From a checkpoint of a small transformer trained on Wikipedia: a variant of Adam for these matrices.
Each number is 50 + 15 x the weight over its row's rms, rounded and kept within 0 to 99. Layers, rows and columns count from 0. The size before them is the row's rms in percent of the matrix's.

# up: layer 2 MLP up, 448x160, rms 0.0885, rows 345-358, columns 0-79
# down: layer 2 MLP down (transposed), 448x160, rms 0.0816, rows 345-357, columns 0-79
# gate: layer 2 MLP gate, 448x160, rms 0.0934, rows 346-358, columns 0-79
up345 104:79 50 75 54 29 54 84 59 57 30 44 41 74 35 35 46 47 29 74 56 59 58 37 52 34 57 54 60 60 52 56 58 52 89 32 64 32 44 38 67 47 59 49 15 46 44 64 31 47 51 67 28 67 32 75 54 57 60 56 76 58 52 40 67 40 54 50 50 51 40 42 53 52 31 67 66 23 51 84 65
down345 098:43 58 51 57 47 63 51 49 66 30 48 69 36 55 37 20 58 22 58 48 44 33 48 53 62 43 38 58 57 41 67 56 39 30 50 79 43 45 54 44 20 40 63 45 65 49 59 44 59 33 53 47 40 50 14 63 88 49 35 52 30 51 56 61 54 49 55 40 50 44 31 39 55 46 32 32 37 38 59 53
gate346 099:37 58 42 62 44 53 43 53 32 34 55 51 72 28 63 60 33 55 16 53 41 35 56 49 51 69 55 63 50 58 56 39 30 33 26 35 43 48 59 24 50 34 45 51 54 53 23 62 35 30 38 46 52 71 73 32 41 49 31 60 45 53 77 65 61 42 48 78 47 32 32 61 50 41 82 20 30 38 58 42
up346 099:36 47 58 51 46 46 31 63 44 42 56 34 56 50 45 44 48 46 24 46 57 40 73 61 81 33 64 45 52 47 49 31 34 40 47 56 74 44 55 28 63 21 36 63 24 29 39 39 38 56 33 59 62 66 51 37 20 70 60 38 51 19 38 42 57 81 08 55 62 30 28 38 77 41 58 27 44 35 39 21
down346 101:34 47 53 53 54 46 41 79 45 72 38 49 49 56 57 41 53 39 43 73 41 58 32 82 64 64 38 84 49 52 46 43 54 36 40 61 48 68 36 12 77 47 33 82 59 60 47 51 58 47 41 50 60 47 56 65 56 54 40 35 31 46 49 58 36 56 31 56 52 52 34 40 47 53 63 37 73 13 63 30
gate347 099:22 59 64 52 30 35 33 42 37 41 55 51 64 67 47 60 53 53 41 65 67 47 54 47 63 42 43 50 69 29 28 67 56 53 35 59 65 60 31 60 33 70 41 43 36 88 63 28 32 43 60 34 37 31 62 54 40 55 73 19 33 29 25 72 77 61 56 44 40 78 61 51 47 25 69 60 40 45 82 58
up347 104:31 52 55 36 27 44 78 52 86 58 44 30 49 16 72 45 44 63 40 42 33 42 58 70 26 76 38 53 72 72 41 71 68 49 29 46 51 65 59 60 55 28 47 40 54 34 51 58 62 60 75 37 27 50 51 42 48 47 43 57 67 32 54 69 23 34 44 50 65 55 36 46 52 64 51 32 50 41 55 66
down347 106:59 31 53 48 25 18 60 66 64 49 59 13 55 44 64 57 40 48 23 67 51 52 46 85 36 55 47 66 53 25 29 39 40 71 43 28 47 61 59 42 51 54 47 19 48 17 38 52 62 39 58 54 60 28 54 87 61 54 48 44 60 42 65 60 60 70 46 48 62 51 47 64 82 64 53 46 60 64 63 68
gate348 101:92 37 47 25 47 67 51 70 60 77 43 27 59 49 00 33 72 75 44 64 30 55 36 60 47 41 57 57 29 56 47 33 37 58 53 58 43 34 63 43 52 45 49 42 36 50 67 56 40 40 55 49 20 49 44 40 45 50 62 37 40 43 28 48 32 39 52 60 72 54 48 55 66 56 50 59 80 47 37 57
up348 102:70 34 50 28 65 34 42 57 58 39 36 35 40 38 28 24 93 43 46 55 41 48 22 48 42 66 71 81 52 40 34 42 45 55 48 66 47 44 38 55 64 33 41 30 21 67 48 56 69 46 57 53 38 58 89 32 58 57 64 52 58 46 39 53 49 50 57 63 89 55 51 62 46 35 73 45 89 43 52 42
down348 096:07 64 15 79 48 54 39 56 59 34 30 70 42 68 55 77 22 63 99 41 73 55 64 38 56 58 39 10 54 62 53 64 68 64 51 54 54 39 48 38 28 70 60 33 72 39 44 58 57 49 49 34 45 33 28 16 63 44 83 46 37 39 65 35 66 46 49 63 45 47 49 28 66 43 57 40 40 37 58 26
gate349 094:55 67 51 67 71 14 50 32 31 21 65 60 58 65 60 59 72 47 53 74 33 52 47 35 60 14 52 47 44 45 38 69 34 56 60 47 58 44 49 44 35 46 45 52 39 33 29 24 38 36 54 33 27 51 33 51 27 32 46 58 54 51 54 87 58 50 29 34 50 63 52 80 67 84 49 61 39 35 33 49
up349 086:76 56 41 64 71 19 26 49 37 44 18 74 37 77 49 62 54 37 53 52 63 82 45 80 49 18 46 33 23 48 42 59 33 26 41 52 65 65 55 56 41 62 20 55 57 37 56 36 37 62 41 52 44 71 25 32 51 57 44 54 44 36 64 56 45 68 43 38 40 67 58 43 56 85 29 65 38 54 67 55
down349 089:54 29 32 49 57 46 55 40 44 39 36 51 61 43 48 48 53 22 69 59 59 69 30 30 44 35 62 29 47 51 64 57 25 40 27 78 54 56 31 58 53 44 43 53 42 56 56 45 55 79 53 63 34 82 28 76 61 77 45 55 53 44 52 22 89 93 53 48 68 40 50 12 24 37 47 54 33 49 64 49
gate350 087:44 28 24 35 49 67 61 67 50 29 43 47 58 51 54 33 35 54 40 31 48 53 63 37 37 61 38 37 28 39 43 44 41 68 18 60 41 42 17 45 55 50 49 71 38 71 35 26 42 55 33 29 36 48 55 27 38 27 57 48 78 49 70 63 62 43 67 35 70 47 38 70 37 68 37 11 61 57 37 48
up350 088:54 35 25 36 29 46 56 45 65 65 76 31 34 57 77 61 56 45 63 70 70 68 49 34 47 79 61 67 68 36 37 34 58 58 22 52 66 62 50 44 41 54 84 63 17 64 66 39 75 50 52 53 64 65 46 55 42 38 24 52 57 43 62 85 22 33 31 60 60 42 56 47 53 21 54 59 37 37 65 61
down350 091:41 70 75 52 58 57 46 38 43 42 58 58 47 35 59 22 69 73 10 67 71 41 57 70 69 27 25 77 40 34 61 47 40 27 36 30 27 50 75 49 58 63 57 38 35 44 71 49 40 61 27 73 50 56 38 37 55 32 45 65 22 64 30 49 43 25 51 27 30 59 55 43 39 41 65 70 59 52 47 57
gate351 103:44 61 54 56 25 49 57 46 44 54 39 45 53 67 75 57 59 62 24 61 33 49 15 60 30 72 31 52 55 56 46 49 50 29 21 29 74 68 45 58 97 58 26 44 49 49 55 86 50 49 61 37 43 60 63 49 64 34 53 61 47 53 58 50 50 58 64 66 53 53 55 51 64 45 24 60 52 45 45 49
up351 110:49 28 51 51 31 45 41 23 73 81 52 57 49 65 41 19 54 54 51 31 67 78 40 69 34 62 33 73 73 48 46 57 27 48 51 73 43 69 56 40 36 39 04 57 38 42 39 63 61 53 70 35 53 39 76 61 37 44 20 41 56 73 63 56 44 53 57 58 58 43 59 29 35 58 78 42 47 35 46 28
down351 107:54 70 46 28 65 13 27 45 92 32 56 26 61 62 62 77 40 57 73 43 35 65 66 63 70 31 54 61 51 55 47 65 71 54 59 59 47 55 58 48 47 65 61 55 28 34 39 44 56 66 17 33 32 44 49 53 49 64 50 38 43 39 46 52 41 50 46 56 43 37 62 89 53 52 57 46 56 65 54 54
gate352 101:34 32 38 58 56 58 48 71 41 58 28 48 46 82 86 40 52 34 34 76 49 44 37 43 88 46 65 65 29 38 51 58 19 51 83 65 70 45 41 34 71 80 54 78 61 71 50 48 81 43 37 57 45 48 18 65 48 54 39 53 62 45 24 60 64 32 79 34 69 87 49 37 49 41 58 59 35 47 39 66
up352 104:51 65 36 67 26 30 40 59 43 42 53 30 62 54 42 42 46 32 68 59 56 34 37 43 59 43 74 57 65 36 45 50 66 54 47 57 19 55 49 60 50 61 39 31 57 36 49 57 73 55 44 56 48 52 56 63 27 45 57 56 36 23 41 47 47 99 51 52 64 30 85 63 66 46 58 67 33 56 75 48
down352 104:40 55 33 47 42 43 45 34 39 82 44 51 59 59 02 64 51 33 42 54 59 40 36 38 63 33 56 48 34 48 29 80 29 48 17 45 34 31 43 50 40 37 32 40 41 51 65 46 39 49 32 58 60 44 56 54 41 36 60 53 64 35 59 76 36 35 67 29 59 37 29 65 86 43 76 50 69 50 38 36
gate353 098:66 52 42 36 72 47 45 27 23 28 47 49 62 52 34 56 51 48 29 50 73 79 53 34 42 52 52 49 39 39 30 47 48 25 55 53 30 39 43 58 47 24 47 72 38 48 32 19 50 61 71 69 53 58 63 33 63 27 60 43 64 56 45 36 76 69 38 45 62 56 66 23 76 55 80 34 46 46 59 58
up353 098:82 50 44 58 46 64 91 42 54 20 40 39 45 48 39 39 45 56 57 39 44 50 32 40 31 75 74 46 26 47 58 59 54 70 08 35 42 36 30 57 48 40 56 37 46 49 52 50 67 61 57 13 32 46 51 34 54 50 43 59 45 64 47 69 50 00 54 54 50 37 52 56 49 45 51 51 46 51 70 74
down353 094:35 49 48 38 67 64 68 53 61 58 56 59 35 86 30 54 69 49 00 40 49 43 39 57 60 31 28 48 45 41 40 40 65 74 64 45 35 33 62 87 61 26 58 64 42 33 59 53 31 54 24 79 29 57 80 45 67 40 56 31 50 44 35 82 62 38 67 49 50 54 52 68 70 49 70 57 25 47 68 72
gate354 103:48 48 79 99 71 58 28 16 71 32 34 63 48 74 54 68 69 68 60 53 38 59 36 42 36 40 34 41 66 35 65 50 65 42 41 51 54 57 52 55 48 53 46 50 63 29 71 41 58 39 30 12 53 49 56 54 50 43 47 58 54 48 43 48 53 73 28 46 26 26 36 55 43 68 56 61 27 35 24 25
up354 106:64 33 59 51 44 32 34 81 59 36 44 71 49 43 63 48 67 42 21 52 33 60 23 49 54 52 47 51 82 46 46 67 70 53 38 25 67 52 59 49 74 59 68 62 43 49 55 69 57 39 38 32 89 68 47 36 76 40 27 59 49 43 62 87 54 64 40 35 51 45 19 56 20 59 53 58 36 37 27 46
down354 109:68 70 67 68 78 65 35 49 78 62 58 64 58 38 68 53 27 41 49 52 43 50 57 64 51 63 32 55 42 44 32 48 53 42 71 42 35 69 19 43 54 28 44 51 56 53 66 59 62 63 46 37 71 40 55 75 72 40 39 49 80 16 45 55 56 57 38 57 55 48 49 18 64 67 60 65 55 65 40 46
gate355 096:46 52 25 19 67 19 54 36 65 47 78 52 35 61 18 52 59 38 48 72 49 51 57 51 59 73 32 48 57 61 20 30 60 39 73 51 71 35 51 30 36 45 41 58 66 29 48 64 48 37 67 53 64 74 54 52 40 20 40 62 69 68 44 65 33 36 43 34 31 45 78 52 68 55 66 58 24 59 64 31
up355 097:37 60 33 38 74 59 58 51 51 68 66 55 48 64 48 50 71 68 53 67 25 75 53 58 51 65 41 42 40 47 21 46 64 29 66 57 77 45 43 54 48 47 30 42 70 55 57 70 39 33 60 73 53 42 43 61 44 29 79 60 29 67 37 51 39 44 49 54 22 56 67 46 62 51 35 47 36 66 43 22
down355 094:38 37 26 48 25 60 42 68 64 48 65 52 80 40 28 75 10 22 59 38 50 57 58 37 57 33 31 48 78 35 37 85 46 54 46 13 32 31 31 33 57 62 48 47 49 43 63 18 72 68 89 58 12 31 22 57 54 62 60 48 55 61 33 71 73 59 42 43 47 39 40 32 31 35 60 37 48 63 44 53
gate356 085:34 69 69 61 49 26 51 24 53 55 66 46 37 51 55 54 42 61 72 71 42 27 85 62 58 63 58 38 55 38 58 53 77 75 33 44 41 42 24 29 62 49 50 44 59 42 61 80 44 73 59 38 37 40 62 71 39 38 69 47 46 81 29 55 61 33 50 52 53 57 48 31 46 52 37 46 69 69 75 17
up356 080:39 54 55 36 41 40 45 33 47 85 63 52 45 48 57 46 67 66 52 64 44 30 62 60 44 55 18 54 58 50 42 53 34 15 49 69 67 26 47 29 48 67 40 51 88 30 74 60 18 47 49 74 62 46 53 44 44 49 47 56 61 52 61 55 53 40 35 48 48 31 35 46 48 71 32 39 56 53 46 57
down356 082:47 46 57 40 49 61 63 77 29 78 16 54 52 50 04 71 55 38 38 26 44 57 68 49 47 38 38 20 54 49 81 55 41 60 40 45 43 50 78 70 45 64 71 48 45 78 40 05 55 47 56 53 44 44 50 58 59 57 54 54 40 57 75 51 39 40 44 50 78 70 60 56 67 65 77 58 48 63 41 48
gate357 102:33 50 82 47 47 54 62 55 34 50 53 40 63 69 24 70 73 48 53 61 57 71 56 50 66 46 46 43 62 56 82 32 60 54 51 42 68 31 34 63 64 51 52 40 56 64 46 55 85 48 20 71 48 61 32 37 42 45 47 65 50 36 49 50 61 58 61 66 60 68 43 42 54 53 58 29 44 23 07 42
up357 105:72 55 33 60 73 60 49 18 39 38 68 51 39 60 83 61 56 82 54 77 37 55 68 57 56 49 56 62 52 52 61 63 41 44 61 56 44 65 48 58 47 65 34 83 63 39 42 58 29 55 40 20 25 38 72 52 45 82 65 54 54 62 63 45 27 56 47 49 46 64 75 57 52 51 41 50 50 55 70 53
down357 108:32 46 73 55 44 34 59 57 34 21 50 60 46 42 47 52 54 61 00 86 62 52 51 21 33 57 59 34 68 52 50 28 20 42 48 46 62 47 51 46 72 68 61 73 46 51 47 52 37 40 40 31 33 61 70 26 48 76 56 47 57 55 49 33 63 67 42 39 47 44 43 76 55 53 50 57 55 56 37 60
gate358 099:53 34 78 56 56 38 77 45 57 65 20 35 50 55 43 56 62 68 35 58 52 69 45 35 37 60 74 21 81 50 55 50 43 56 57 47 44 32 45 55 37 65 58 43 68 45 60 73 59 29 59 64 69 61 53 42 30 62 50 72 49 72 60 40 39 31 60 26 57 54 75 39 49 59 54 51 44 34 76 62
up358 103:68 36 42 49 44 23 67 63 56 75 09 24 35 36 60 55 62 42 52 52 53 60 41 34 64 46 66 46 65 48 49 57 47 43 76 51 44 56 50 48 57 60 71 49 56 61 46 73 76 34 33 69 50 26 65 33 48 47 33 62 55 55 67 39 38 22 36 20 71 65 85 52 29 64 63 41 17 40 74 54